From a checkpoint of a small transformer trained on Wikipedia.
Training: a variant of Muon for these matrices, 148M tokens.
Each number is 50 + 12 x the weight over its row's rms, rounded and kept within 0 to 99. Layers, rows and columns count from 0. The size before them is the row's rms in percent of the matrix's.

# o: layer 8 attention output (transposed), 192x192, rms 0.142, rows 16-31,47-63,79-95, columns 48-95
# v: layer 8 attention value, 64x192, rms 0.181, rows 16-31, columns 48-95
# q: layer 8 attention query, 192x192, rms 0.117, rows 96-113,128-145,160-177, columns 48-95
# k: layer 8 attention key, 64x192, rms 0.122, rows 32-49, columns 48-95
o47 108:44 47 47 61 48 58 57 51 37 57 40 42 41 53 48 37 45 48 49 45 53 53 49 47 59 56 35 40 59 49 40 72 56 50 59 60 34 47 39 47 48 58 93 65 54 44 78 51
o79 088:49 61 40 43 56 60 60 52 34 55 59 50 35 36 25 51 52 58 63 40 40 41 70 45 27 59 57 40 68 77 44 42 27 55 46 54 62 53 44 37 59 47 58 51 61 41 65 63
v16 107:49 29 52 62 40 36 53 45 71 62 42 58 52 61 34 30 49 75 38 50 54 44 63 62 46 39 59 38 67 47 43 46 40 49 51 59 56 33 62 60 37 56 55 43 66 57 76 44
o16 099:39 36 37 49 67 37 67 69 41 30 51 51 35 40 58 65 45 53 52 68 41 72 49 37 31 39 50 49 46 34 51 49 42 53 51 32 44 78 46 53 48 58 36 63 44 54 22 46
o48 106:47 44 53 63 53 57 29 41 68 54 41 49 33 51 54 49 34 59 67 37 35 33 38 67 44 58 53 48 44 70 55 48 48 43 51 45 61 28 73 34 36 43 56 35 52 37 73 50
o80 094:46 42 56 48 28 40 37 69 28 54 57 40 42 48 55 38 25 63 30 55 39 37 70 66 58 46 53 42 60 59 47 42 33 55 51 64 55 31 39 47 56 55 71 66 61 70 44 32
v17 101:10 61 59 39 79 41 60 26 59 43 44 74 48 42 29 45 50 42 81 67 51 29 61 48 84 65 61 72 71 70 56 42 55 59 22 59 63 55 43 66 67 56 33 57 46 48 61 45
o17 102:54 55 41 29 44 43 13 47 41 49 30 55 56 58 60 44 53 54 42 23 72 56 62 45 41 37 53 51 47 54 61 66 62 45 61 46 37 33 52 34 61 55 55 29 39 59 31 47
o49 107:43 44 43 46 45 66 59 50 60 52 48 40 52 59 52 59 44 50 52 82 32 56 55 55 80 45 60 37 59 48 32 38 62 55 49 39 52 48 67 54 55 66 48 44 59 61 81 56
o81 078:45 56 41 58 75 45 49 23 38 51 60 26 58 36 54 47 43 45 33 55 79 43 55 51 54 53 48 43 34 62 68 63 57 52 57 61 63 45 74 32 45 54 51 52 48 47 44 55
v18 099:57 46 46 45 46 67 59 49 51 70 61 55 52 44 46 40 42 82 60 45 75 38 48 62 38 51 26 87 65 50 55 53 30 38 47 38 50 75 57 39 45 39 60 37 60 31 51 53
o18 111:55 42 50 54 41 20 39 41 49 53 36 50 59 53 49 33 55 31 60 37 45 43 44 44 50 60 62 32 39 38 58 41 52 38 32 54 63 55 44 56 55 43 43 44 52 33 43 40
o50 104:47 37 54 40 52 53 51 34 45 67 53 73 49 27 69 65 50 61 51 47 56 49 62 54 46 43 71 42 67 57 41 75 30 72 53 65 57 59 57 51 56 63 57 44 38 54 53 54
o82 094:69 65 56 50 46 56 41 44 59 32 51 50 45 52 83 50 42 61 62 53 52 35 48 70 43 25 65 75 48 67 62 54 45 53 27 56 53 41 45 44 48 55 48 51 59 51 51 58
v19 108:35 61 62 39 30 41 44 43 57 67 63 34 42 34 52 62 53 65 64 57 54 37 46 50 57 31 36 52 55 56 39 28 67 50 44 48 33 36 52 36 36 34 66 39 45 50 42 66
o19 098:54 48 49 48 60 57 61 49 25 55 29 42 47 63 61 64 51 40 31 65 50 47 52 61 47 39 49 70 35 60 61 49 59 42 59 60 53 60 34 61 56 38 32 43 42 46 61 55
o51 108:42 57 56 43 41 50 43 58 50 69 58 56 57 27 48 39 70 54 60 56 35 31 46 53 53 25 64 53 44 46 41 59 42 59 59 59 41 55 51 57 25 57 59 51 67 33 33 36
o83 096:19 49 47 52 70 45 55 67 62 46 51 34 57 53 56 70 42 33 62 41 54 62 53 50 59 43 55 67 50 58 56 53 44 55 49 49 38 37 58 53 39 55 50 42 51 55 44 40
v20 113:51 63 53 50 55 41 46 58 69 44 54 47 45 29 60 53 64 54 41 59 32 28 36 54 57 54 53 55 64 33 59 64 49 46 25 55 68 52 45 66 57 65 44 62 38 76 66 41
o20 091:49 50 52 43 62 31 53 41 57 54 55 64 41 21 50 65 64 42 42 53 47 52 52 62 42 36 57 40 39 42 34 71 73 59 47 49 28 61 37 63 65 49 68 36 39 23 49 46
o52 109:40 40 45 43 37 57 56 69 50 48 56 46 43 48 49 46 64 47 58 32 52 58 52 59 40 53 35 46 52 67 58 49 40 72 60 45 66 26 61 43 77 44 57 52 34 52 68 47
o84 110:51 33 36 60 44 47 57 51 52 51 55 66 32 52 51 41 32 51 49 38 43 51 13 39 69 57 55 51 53 51 45 27 38 38 48 42 68 32 40 29 61 56 57 63 56 62 82 63
v21 098:63 51 73 56 50 46 42 47 35 54 65 49 72 45 71 49 56 47 49 50 47 37 53 49 69 36 55 53 37 52 31 45 49 44 55 58 43 24 73 35 42 53 53 49 56 53 41 50
o21 109:36 62 35 36 52 43 52 60 61 54 44 65 20 24 43 53 32 64 28 46 62 49 64 39 70 65 41 52 38 64 30 60 32 48 54 40 61 48 43 55 29 50 40 44 45 55 50 40
o53 090:66 52 40 36 40 56 72 62 43 59 77 36 57 61 63 50 67 41 39 33 46 57 63 56 31 45 80 29 45 49 66 26 51 71 60 66 49 16 66 57 72 44 37 64 50 43 38 40
o85 089:48 46 47 45 79 56 41 60 55 47 50 29 34 58 38 46 58 57 62 54 58 48 63 44 45 48 40 47 63 46 45 61 54 52 54 46 36 50 67 56 59 45 67 50 41 54 41 22
v22 105:62 52 50 59 49 47 62 39 68 33 65 67 68 59 52 39 45 73 47 61 57 49 49 52 52 58 35 38 68 49 53 64 45 53 43 33 55 57 34 28 50 70 47 45 40 67 65 50
o22 108:44 58 48 69 44 63 51 48 41 65 52 43 57 39 35 52 44 38 53 65 54 47 33 36 59 40 60 36 54 52 47 36 67 60 75 61 52 45 40 62 31 43 55 69 85 55 62 71
o54 098:69 53 65 44 47 46 73 45 46 37 41 45 57 49 55 71 44 40 70 23 61 64 52 44 40 58 42 50 46 31 56 53 45 74 34 54 37 42 52 30 63 58 62 41 47 66 38 34
o86 095:51 49 63 49 40 60 39 52 53 31 65 64 42 51 58 52 48 67 20 44 44 58 57 70 40 62 31 08 38 51 39 56 21 50 36 46 52 28 49 32 27 62 47 35 48 38 44 47
v23 103:62 67 62 24 59 67 54 46 72 50 43 56 43 52 45 69 64 53 49 33 60 20 50 59 29 63 45 64 46 61 37 50 37 56 50 59 53 53 54 49 53 56 49 52 59 39 76 68
o23 095:53 48 44 43 37 49 44 50 69 62 43 59 50 44 49 39 78 26 43 45 31 64 30 50 43 48 54 40 28 42 44 66 42 55 65 46 32 49 46 58 65 29 53 54 46 57 34 50
o55 104:67 43 37 44 50 57 48 55 39 41 51 61 66 57 71 54 47 65 65 52 53 02 37 49 47 24 54 41 68 66 23 56 42 41 58 79 55 44 62 65 56 37 69 62 63 37 64 48
o87 089:52 58 49 52 58 59 67 40 44 44 63 46 29 42 58 29 62 49 54 55 58 51 50 50 50 61 39 50 48 57 43 55 66 46 39 73 34 67 76 37 65 70 42 44 54 46 51 36
v24 106:30 44 79 48 44 60 48 54 43 29 48 47 67 54 35 50 63 64 69 59 28 47 59 56 60 61 56 44 54 29 38 50 48 60 56 41 49 54 67 61 74 47 55 36 56 46 42 53
o24 101:52 76 23 45 60 49 46 42 59 72 51 65 30 36 49 39 46 40 34 69 50 42 43 56 37 50 49 55 42 64 25 28 57 63 55 48 61 52 43 57 38 24 35 50 59 44 48 59
o56 098:52 68 74 33 52 60 75 53 48 43 43 50 54 58 51 44 55 60 54 69 53 78 57 58 47 36 62 64 39 54 54 48 78 52 50 65 40 55 54 36 48 63 42 57 34 39 47 41
o88 097:50 51 60 51 53 51 70 56 24 50 38 65 52 48 60 61 59 57 54 30 41 61 56 53 54 47 58 63 41 43 41 45 59 49 41 57 40 56 57 52 71 48 58 54 37 61 37 62
v25 101:61 55 54 37 52 42 62 38 36 27 30 54 34 53 60 29 38 16 72 40 51 79 50 56 56 46 43 44 49 44 47 80 58 60 49 48 75 52 63 59 44 69 67 33 43 31 59 37
o25 103:62 33 51 65 55 45 53 78 54 51 62 59 40 43 36 59 64 54 69 61 65 49 81 37 45 48 59 62 52 53 48 41 36 40 44 48 54 27 50 63 30 41 34 60 59 44 65 30
o57 110:28 75 46 64 77 55 47 49 29 15 54 77 56 51 34 37 48 39 49 56 68 57 55 76 50 68 41 56 40 61 67 27 57 62 42 50 87 40 63 58 29 55 49 48 54 22 43 59
o89 085:54 53 57 41 45 66 70 38 53 48 58 44 59 73 40 72 48 54 49 43 73 46 41 45 63 32 33 50 49 61 31 67 43 42 68 58 37 42 40 58 70 51 68 42 47 37 64 53
v26 112:58 72 64 56 52 39 44 58 65 49 56 66 78 27 57 57 46 68 43 53 58 54 68 61 55 47 60 43 54 62 56 35 73 55 44 58 56 38 29 43 48 46 39 40 51 53 48 36
o26 100:34 33 53 53 70 50 51 47 67 41 37 42 39 71 69 46 42 53 64 52 55 37 49 36 42 82 56 71 34 49 18 47 55 56 75 39 47 60 50 41 61 46 46 59 57 45 56 68
o58 091:31 65 31 54 52 43 54 46 56 33 43 57 49 26 66 69 66 56 44 54 31 96 62 70 33 52 41 42 43 64 52 51 35 32 23 43 64 47 58 52 42 66 39 36 58 53 40 33
o90 099:41 50 43 64 60 36 32 39 55 60 49 58 60 40 45 57 51 43 36 40 28 49 66 57 35 55 45 43 63 59 54 46 56 53 59 36 64 30 55 21 54 66 31 28 55 47 53 37
v27 104:43 34 53 34 51 60 49 53 51 51 55 42 36 59 64 54 61 50 41 68 54 39 51 55 51 50 68 44 55 45 36 46 69 70 42 59 47 58 61 65 49 51 58 41 35 60 47 48
o27 097:45 57 59 50 33 41 38 34 55 54 49 36 33 63 58 64 50 49 56 56 28 41 36 59 55 54 51 44 43 78 40 69 25 28 51 38 43 54 45 48 39 53 69 44 42 61 43 45
o59 104:63 40 57 37 49 68 60 54 51 55 70 56 67 61 67 35 68 55 58 51 47 54 42 50 76 33 50 78 53 57 53 37 47 45 36 45 69 60 34 42 61 39 36 39 47 58 37 51
o91 090:37 66 52 41 51 49 62 45 55 70 45 48 42 55 35 63 45 41 33 44 53 74 55 63 50 59 74 46 32 49 68 62 41 85 61 46 41 48 43 58 63 36 27 61 55 55 41 51
v28 103:40 32 44 61 63 43 42 55 43 43 72 34 59 47 77 60 57 63 57 52 72 66 56 61 64 53 44 75 38 48 56 40 47 65 60 17 55 45 61 55 60 48 48 66 45 56 57 37
o28 105:42 42 71 46 52 74 50 44 37 60 36 51 42 43 41 26 35 66 24 48 46 51 43 55 55 44 63 38 57 50 52 53 67 39 63 76 33 34 45 44 65 50 65 61 28 40 52 69
o60 103:40 28 37 55 65 43 60 74 56 39 62 63 34 37 67 68 58 43 47 46 50 68 67 56 43 44 43 59 29 50 42 49 42 45 62 48 56 52 36 59 30 69 35 44 47 67 68 37
o92 094:83 42 68 50 73 39 33 56 56 48 58 31 46 39 69 48 65 48 68 51 54 32 55 46 48 37 41 64 36 48 46 41 40 66 44 88 34 59 49 58 45 46 50 49 46 52 19 47
v29 099:42 41 56 49 64 75 35 56 57 90 46 55 57 59 51 56 39 56 57 55 44 27 47 60 72 51 57 41 55 50 39 51 62 59 44 56 60 68 55 35 30 50 59 50 56 48 38 41
o29 100:49 45 56 42 80 37 61 47 61 42 60 69 44 52 62 50 53 45 50 55 70 58 48 72 38 41 44 61 51 61 43 49 43 42 52 46 57 56 66 77 58 31 21 72 43 53 61 38
o61 091:59 51 52 53 46 62 51 48 40 64 56 48 45 45 31 60 45 60 22 66 43 49 45 45 51 40 44 68 63 59 57 55 35 50 56 48 52 63 38 60 42 60 33 79 55 45 46 58
o93 089:57 49 54 66 69 62 47 53 77 56 62 50 42 41 39 55 44 65 43 47 71 51 69 51 46 57 46 52 43 53 58 53 56 64 33 31 28 61 47 29 42 48 68 56 80 62 58 45
v30 107:41 39 18 36 64 45 35 43 28 75 41 58 57 50 55 49 49 55 35 52 53 40 48 45 74 58 43 68 47 48 82 42 54 55 63 43 49 49 73 44 65 48 55 46 49 41 28 35
o30 106:53 50 46 48 43 56 26 55 80 68 42 43 67 53 42 57 74 44 53 44 58 36 49 53 49 50 66 42 43 43 38 39 46 71 57 49 71 38 34 53 51 61 42 45 43 59 69 43
o62 106:53 57 44 44 45 62 48 25 49 32 64 55 38 25 40 37 48 46 57 70 51 53 60 49 44 36 45 59 50 55 69 45 11 53 54 28 59 38 55 60 42 51 40 35 66 30 49 63
o94 104:64 40 47 65 55 49 64 61 48 35 45 50 44 58 86 38 61 48 42 64 53 50 41 56 65 44 37 61 44 25 41 41 41 37 39 65 53 61 59 77 38 58 65 55 43 66 37 59
v31 106:23 49 48 31 41 84 29 46 49 50 36 47 50 51 53 31 45 59 41 66 59 41 68 54 41 46 57 43 51 41 36 33 69 41 64 44 52 44 41 43 36 44 68 42 44 51 38 65
o31 099:46 58 44 49 52 45 50 45 54 35 44 66 45 62 38 38 60 33 77 53 34 64 55 56 33 43 44 47 52 57 60 35 42 38 43 41 48 37 26 59 41 43 41 46 55 49 65 48
o63 104:49 41 31 61 61 65 45 39 36 53 67 38 60 42 50 60 71 42 10 40 35 45 59 44 65 44 59 14 44 37 16 66 62 50 68 47 58 54 61 39 39 52 63 29 43 38 56 64
o95 086:16 57 65 43 46 50 33 65 48 49 65 49 50 73 62 42 46 70 33 69 54 46 64 38 54 59 52 52 35 65 47 51 38 63 50 52 37 75 44 39 47 48 66 46 51 34 44 39
q96 063:63 55 65 50 53 42 54 31 45 32 49 44 73 62 87 64 54 58 59 40 60 34 35 50 40 64 54 67 47 36 69 31 48 53 44 42 29 62 45 44 63 44 63 41 47 39 32 53
q128 080:52 44 45 59 46 40 43 53 53 62 43 66 53 79 64 59 34 35 59 46 40 46 34 49 51 37 26 70 48 63 73 67 56 51 36 36 53 40 38 39 37 60 69 43 63 37 33 32
q160 065:67 57 57 44 47 65 61 76 56 44 36 59 55 34 58 36 55 44 46 53 59 34 50 45 43 30 49 51 52 40 58 57 34 46 54 54 61 53 55 76 56 44 61 43 25 54 50 31
k32 078:29 47 43 53 53 53 68 68 56 37 52 54 47 36 50 50 75 40 46 34 50 55 50 38 67 55 49 40 34 52 47 31 65 54 40 31 46 38 67 61 55 55 55 72 51 37 39 51
q97 083:45 46 64 61 72 63 81 50 57 37 50 56 61 43 53 37 66 62 45 47 51 46 52 39 52 61 35 63 57 37 53 22 88 27 56 69 31 45 52 57 37 25 44 62 69 49 46 24
q129 109:59 75 56 38 51 51 53 62 50 51 42 82 64 59 53 53 78 58 43 46 50 47 57 57 61 29 44 59 75 34 56 61 47 48 47 62 58 70 38 49 50 58 47 32 57 58 50 46
q161 098:44 46 47 52 50 57 60 75 54 54 54 56 88 59 60 40 66 44 56 66 56 44 45 56 56 40 43 38 49 36 51 34 47 44 57 50 71 52 51 44 54 35 50 42 56 58 60 37
k33 078:50 61 63 41 67 61 45 55 73 49 42 45 60 55 57 46 32 54 50 59 59 57 49 42 34 61 67 44 60 47 40 53 50 46 68 48 75 74 46 64 48 47 27 49 35 55 64 48
q98 131:56 45 56 56 57 47 53 51 53 51 35 53 86 54 59 41 62 49 62 76 42 50 48 42 56 49 59 37 41 31 37 52 61 50 59 30 56 60 37 46 48 38 34 42 56 33 51 52
q130 117:66 56 52 47 70 58 46 56 60 66 39 61 53 63 43 61 53 57 44 59 61 46 56 48 55 31 65 52 57 30 49 74 47 62 43 43 53 63 30 60 47 54 56 45 51 36 57 61
q162 121:62 39 51 51 62 52 41 52 53 59 37 50 73 58 47 43 49 50 64 68 54 48 37 41 43 40 63 38 60 36 46 49 55 43 62 60 62 55 44 40 42 53 51 47 62 57 56 73
k34 117:51 47 58 76 47 45 46 45 58 43 36 76 40 47 57 56 46 50 39 46 70 45 39 52 59 57 78 40 64 24 37 42 43 52 58 66 57 57 50 55 49 56 31 37 49 46 65 52
q99 129:39 56 55 43 38 59 43 74 58 54 48 68 43 30 48 50 29 56 55 42 54 54 52 45 52 60 32 46 59 65 67 63 43 54 36 54 54 43 69 40 41 57 50 46 45 55 54 45
q131 087:51 74 37 44 40 42 70 47 53 59 57 62 45 37 63 73 37 46 41 23 62 49 24 42 47 65 54 43 58 54 59 69 46 55 39 46 61 50 70 59 49 29 58 36 49 49 48 50
q163 097:61 47 65 35 35 48 47 48 65 52 54 53 38 55 44 63 51 63 60 26 42 57 55 60 40 68 43 42 74 63 70 72 51 54 42 51 40 47 64 52 39 46 44 30 39 44 44 53
k35 078:60 40 65 67 49 55 49 51 53 58 64 58 31 44 44 64 39 46 62 56 51 32 52 42 56 51 67 56 66 22 50 41 36 61 42 58 41 56 42 54 45 46 31 40 57 63 63 46
q100 097:62 48 64 42 33 61 42 72 49 75 49 49 60 54 48 79 61 67 51 72 58 55 41 37 56 63 56 50 55 43 50 55 52 57 52 52 63 49 58 32 44 49 49 62 53 59 63 50
q132 073:44 56 38 55 46 85 40 66 60 58 49 52 36 54 56 70 42 40 44 51 53 47 47 43 57 49 54 51 50 40 39 53 40 49 52 71 38 51 38 50 27 41 52 65 64 71 56 43
q164 092:73 44 72 41 48 51 36 59 66 61 64 58 43 60 50 58 60 63 53 46 57 57 46 44 36 62 64 38 42 45 62 60 58 60 34 52 64 55 66 44 35 45 47 43 51 73 52 41
k36 098:33 31 39 71 41 65 47 49 55 39 34 60 36 45 45 60 53 43 47 68 42 26 60 44 50 39 35 63 50 43 56 46 57 59 37 55 42 28 52 63 60 39 41 70 52 45 48 46
q101 089:34 42 53 66 56 53 50 56 78 54 64 39 45 61 49 54 52 49 41 60 42 52 57 83 34 69 56 45 43 61 52 54 51 56 48 66 44 50 47 48 62 62 44 52 71 38 50 60
q133 090:49 53 58 48 43 48 40 65 65 46 47 56 36 66 59 71 20 42 42 66 41 43 56 59 69 41 64 48 59 60 52 31 68 54 56 55 44 64 38 60 69 32 22 75 44 44 32 66
q165 093:40 62 25 61 61 54 56 55 37 33 38 31 73 45 40 43 50 50 55 56 50 36 60 31 61 46 49 60 37 53 38 34 46 32 58 42 55 62 41 25 62 40 31 69 54 36 45 43
k37 125:53 61 41 32 39 53 69 41 52 58 42 44 55 60 42 59 42 58 69 36 46 58 63 48 61 35 49 54 60 74 45 56 55 47 52 48 49 50 67 43 56 45 57 50 37 42 54 55
q102 100:54 54 55 59 59 58 50 55 45 70 41 49 75 45 49 42 46 50 51 40 57 32 60 63 36 53 49 55 40 63 41 31 47 54 78 46 46 34 63 50 56 40 49 22 49 61 61 53
q134 105:41 33 49 40 63 34 34 33 51 36 42 49 38 65 50 33 47 57 61 57 43 39 66 58 64 73 29 42 24 18 39 35 38 23 58 49 61 38 67 26 46 65 47 32 54 58 47 60
q166 085:45 51 39 52 64 43 25 41 39 47 60 48 50 49 51 42 50 36 69 42 46 37 44 70 69 55 40 53 36 36 51 40 57 43 32 53 41 45 59 51 42 72 59 73 42 46 65 55
k38 103:75 51 72 34 54 35 60 54 46 50 78 37 60 45 46 56 56 77 59 56 44 83 54 53 34 64 50 48 31 60 53 54 48 59 62 43 55 49 62 62 24 42 43 41 50 78 65 49
q103 103:58 46 54 52 22 47 48 53 47 46 59 52 43 48 58 62 54 59 48 46 58 53 64 48 64 51 45 55 45 49 36 48 44 61 53 61 34 56 69 61 66 52 36 65 54 46 46 48
q135 100:60 52 55 41 36 38 44 73 69 50 40 63 44 59 44 66 22 59 48 60 49 54 62 37 14 35 40 43 67 55 56 48 37 57 57 67 34 33 56 47 41 74 50 57 39 49 70 46
q167 084:36 31 45 35 46 24 49 31 32 69 56 39 46 45 41 46 48 53 70 53 51 65 35 52 57 68 48 46 36 41 50 43 50 46 60 24 53 59 40 52 49 42 51 28 46 36 42 72
k39 090:60 63 57 75 41 52 37 39 44 42 42 39 72 40 31 34 51 60 57 48 62 47 53 40 26 41 57 42 46 55 52 45 44 25 66 46 49 38 56 42 34 31 59 61 52 48 75 42
q104 062:49 40 34 32 40 31 25 74 67 26 39 75 49 56 70 45 59 40 47 31 68 60 63 56 37 67 64 46 44 40 59 30 55 60 45 51 38 69 58 33 45 60 53 48 51 64 59 44
q136 095:60 62 49 54 47 65 59 67 62 51 26 56 67 55 56 39 71 47 43 39 62 45 49 31 36 66 48 42 71 34 84 44 52 49 50 58 63 70 55 38 45 61 55 33 48 24 51 39
q168 075:55 49 55 37 75 65 56 57 40 48 51 34 33 67 25 46 31 20 58 42 46 47 30 49 42 77 39 56 68 53 62 42 36 45 51 44 51 36 36 27 52 60 41 53 66 58 44 59
k40 065:48 47 62 45 66 41 46 51 63 62 37 46 50 22 45 53 50 52 60 43 50 57 38 41 41 44 66 37 68 68 34 57 53 53 67 63 54 46 39 62 44 45 29 65 44 67 51 50
q105 077:40 51 56 45 33 42 48 58 58 54 74 59 25 40 40 45 33 60 39 28 43 42 56 51 55 53 31 53 41 74 48 55 54 53 55 56 38 42 62 57 48 52 49 62 32 39 69 44
q137 087:52 64 59 41 39 63 68 63 51 46 52 41 51 41 37 40 67 59 45 40 77 44 63 52 34 63 44 61 58 53 65 55 55 43 48 65 36 83 50 60 49 51 52 35 40 29 46 33
q169 102:56 36 41 52 66 66 77 62 49 43 58 52 40 42 49 32 54 42 59 57 67 43 52 55 30 71 50 56 53 58 55 37 58 50 59 35 48 52 51 52 41 49 44 44 71 49 65 55
k41 080:63 63 58 55 69 65 48 52 51 56 58 40 66 53 39 44 35 58 32 63 50 54 50 43 30 58 49 48 69 43 51 45 40 42 69 57 69 74 40 66 33 57 32 36 35 44 46 44
q106 114:43 68 41 45 64 68 75 62 62 36 65 43 62 40 39 49 44 57 49 47 40 36 61 45 46 50 40 52 49 57 35 40 57 42 40 47 35 38 56 34 41 18 57 61 55 58 39 30
q138 087:35 50 55 38 53 54 46 37 49 35 46 34 64 51 47 31 55 53 32 65 52 44 63 61 55 49 46 58 55 29 35 32 61 42 52 63 38 62 50 33 44 46 39 43 53 42 58 39
q170 091:47 36 40 47 63 54 71 44 43 26 66 55 60 47 42 38 54 31 55 72 51 33 63 59 43 41 60 60 40 40 36 42 46 40 61 41 37 62 57 64 41 49 37 57 51 50 51 46
k42 065:63 52 57 39 46 54 61 36 30 53 46 63 52 34 40 43 36 53 48 39 61 54 43 52 50 48 54 47 44 61 31 48 25 54 68 47 43 58 65 47 48 52 62 39 41 50 26 35
q107 121:60 55 65 38 38 47 36 54 50 63 47 62 63 54 52 68 38 66 50 65 54 60 44 25 67 66 57 47 30 37 47 55 69 51 60 29 59 49 37 26 52 49 39 50 42 35 65 62
q139 098:65 64 59 19 52 56 45 59 60 58 40 65 41 45 54 62 58 55 38 46 45 48 39 30 57 50 54 34 50 41 36 74 59 55 40 50 44 68 28 55 51 41 72 44 45 47 56 56
q171 105:69 45 68 48 46 44 26 51 67 69 47 55 62 70 30 60 43 59 59 42 48 48 44 34 36 56 54 38 61 44 53 63 40 56 43 45 61 52 45 47 29 58 48 56 31 63 59 60
k43 118:46 33 39 78 47 63 59 34 61 38 43 53 34 46 58 48 47 55 32 68 51 42 46 62 45 54 42 42 71 31 50 46 45 66 47 62 34 52 39 74 53 49 46 58 51 46 52 52
q108 103:50 44 54 56 68 34 43 30 56 48 46 43 61 57 48 38 70 39 40 56 37 62 57 55 43 38 45 51 21 33 48 35 38 39 54 64 58 56 33 53 58 43 63 39 42 41 42 51
q140 102:46 49 33 46 63 44 44 41 42 42 63 39 68 41 47 32 71 49 60 53 46 62 50 59 37 52 53 41 52 68 40 45 41 42 57 33 54 41 60 57 41 58 53 50 58 61 47 49
q172 091:23 59 42 62 49 46 48 40 27 42 42 33 55 53 46 28 42 34 43 77 50 41 51 40 59 56 41 61 32 38 33 27 56 47 53 45 57 47 29 48 67 62 47 64 52 22 44 63
k44 095:37 81 42 25 53 36 54 56 46 71 41 39 69 61 51 46 46 53 53 39 52 70 57 57 48 35 37 47 35 71 55 46 50 39 56 49 58 49 59 42 53 50 59 54 45 43 48 62
q109 118:51 47 37 42 41 36 51 37 42 59 45 50 43 60 53 46 55 30 37 69 46 56 40 58 43 48 44 63 44 45 53 35 44 52 50 46 43 50 50 54 58 59 64 58 65 65 54 55
q141 106:45 54 43 56 47 42 40 48 51 43 38 57 46 37 44 38 53 35 38 34 51 28 44 47 35 56 45 49 45 44 66 42 68 26 33 47 43 46 49 37 57 73 39 64 48 57 57 48
q173 103:50 67 52 58 28 32 43 40 22 53 52 61 49 54 72 45 66 36 54 57 48 62 61 74 60 51 32 47 27 56 54 41 45 40 52 43 39 47 45 51 56 71 65 58 45 32 48 45
k45 112:39 72 58 56 40 49 58 57 44 54 41 50 37 43 47 42 36 51 29 19 50 48 51 44 49 39 35 49 52 59 49 66 62 34 60 62 55 44 52 38 55 46 59 62 54 41 58 53
q110 097:47 66 67 44 35 47 51 46 57 66 40 44 61 61 44 50 49 59 28 65 50 54 28 32 52 45 48 32 45 39 69 39 54 48 55 59 44 29 54 42 56 53 53 40 57 49 42 47
q142 098:55 65 32 43 53 45 51 45 65 50 56 67 37 51 51 48 60 56 39 53 65 41 45 43 62 38 65 51 30 62 34 43 54 65 67 53 50 60 63 59 58 56 43 71 40 31 41 71
q174 085:34 44 39 68 43 43 32 53 50 32 57 59 39 47 53 47 69 72 32 46 60 67 55 40 49 51 46 59 45 60 28 48 57 42 54 72 62 30 63 27 53 86 56 51 56 55 38 39
k46 099:43 47 51 65 19 51 52 49 57 49 34 47 43 75 36 62 47 54 45 52 51 58 84 51 56 30 53 46 59 43 37 72 30 39 55 79 56 77 48 50 56 41 31 55 58 64 47 57
q111 095:39 38 49 36 37 47 44 29 68 21 53 47 66 56 43 59 61 63 42 62 44 37 49 56 51 42 66 39 62 39 46 37 62 63 57 41 38 44 45 59 30 47 29 54 54 41 48 71
q143 097:54 40 60 48 52 52 47 42 66 49 38 52 33 57 51 71 56 37 38 59 48 50 57 44 82 47 61 58 50 32 45 46 35 49 40 47 38 78 32 50 69 57 43 61 51 47 22 71
q175 085:43 63 61 42 45 52 31 43 67 41 43 63 58 44 58 62 38 44 49 59 58 47 67 46 42 37 45 45 35 44 30 44 42 45 31 50 55 58 42 56 36 51 68 69 64 41 51 36
k47 094:79 42 53 72 49 58 60 27 70 57 57 45 52 60 48 55 57 61 70 65 45 52 56 44 51 77 59 76 49 40 54 46 71 39 46 29 60 56 52 34 53 31 82 44 46 54 42 60
q112 104:58 74 50 40 53 49 44 54 60 73 50 51 42 70 45 41 60 46 43 47 51 53 56 51 62 50 54 50 46 45 37 51 41 50 65 75 55 35 71 32 60 54 52 35 41 53 60 41
q144 106:35 49 46 58 68 63 22 40 50 59 83 59 43 36 37 56 60 75 32 68 53 51 61 45 59 54 46 29 60 48 40 56 50 48 71 32 52 58 46 32 53 53 65 46 63 38 48 88
q176 078:30 58 42 42 44 80 73 64 75 54 36 51 56 48 38 39 40 29 44 65 31 49 60 62 42 31 42 44 59 40 53 34 40 45 54 55 49 45 51 62 51 52 67 30 76 47 58 30
k48 102:56 34 52 44 50 64 40 45 37 47 43 57 67 51 26 60 45 62 58 39 64 52 35 53 66 52 56 49 58 44 33 55 28 46 48 51 48 52 39 38 35 50 20 48 36 48 58 54
q113 099:48 48 63 34 43 50 42 33 46 34 53 62 56 45 39 55 45 68 40 60 55 49 53 52 48 66 55 44 54 30 54 37 34 53 40 52 37 66 36 46 57 70 55 50 42 35 49 45
q145 101:54 40 36 43 51 54 55 27 65 48 56 55 59 48 51 52 58 50 69 70 27 59 57 51 28 44 53 52 42 61 39 47 50 59 58 62 52 45 62 67 61 34 47 40 66 56 59 63
q177 089:62 27 46 44 49 50 61 51 84 60 51 58 51 31 36 60 65 47 68 30 30 36 50 46 43 40 53 43 62 66 41 35 35 40 62 51 53 63 79 59 67 41 20 47 62 40 09 61
k49 105:53 41 39 59 65 61 73 61 40 32 49 35 38 61 67 56 47 60 44 58 32 61 60 37 47 40 57 64 55 37 46 36 45 62 45 53 58 65 43 67 67 31 52 47 42 63 26 55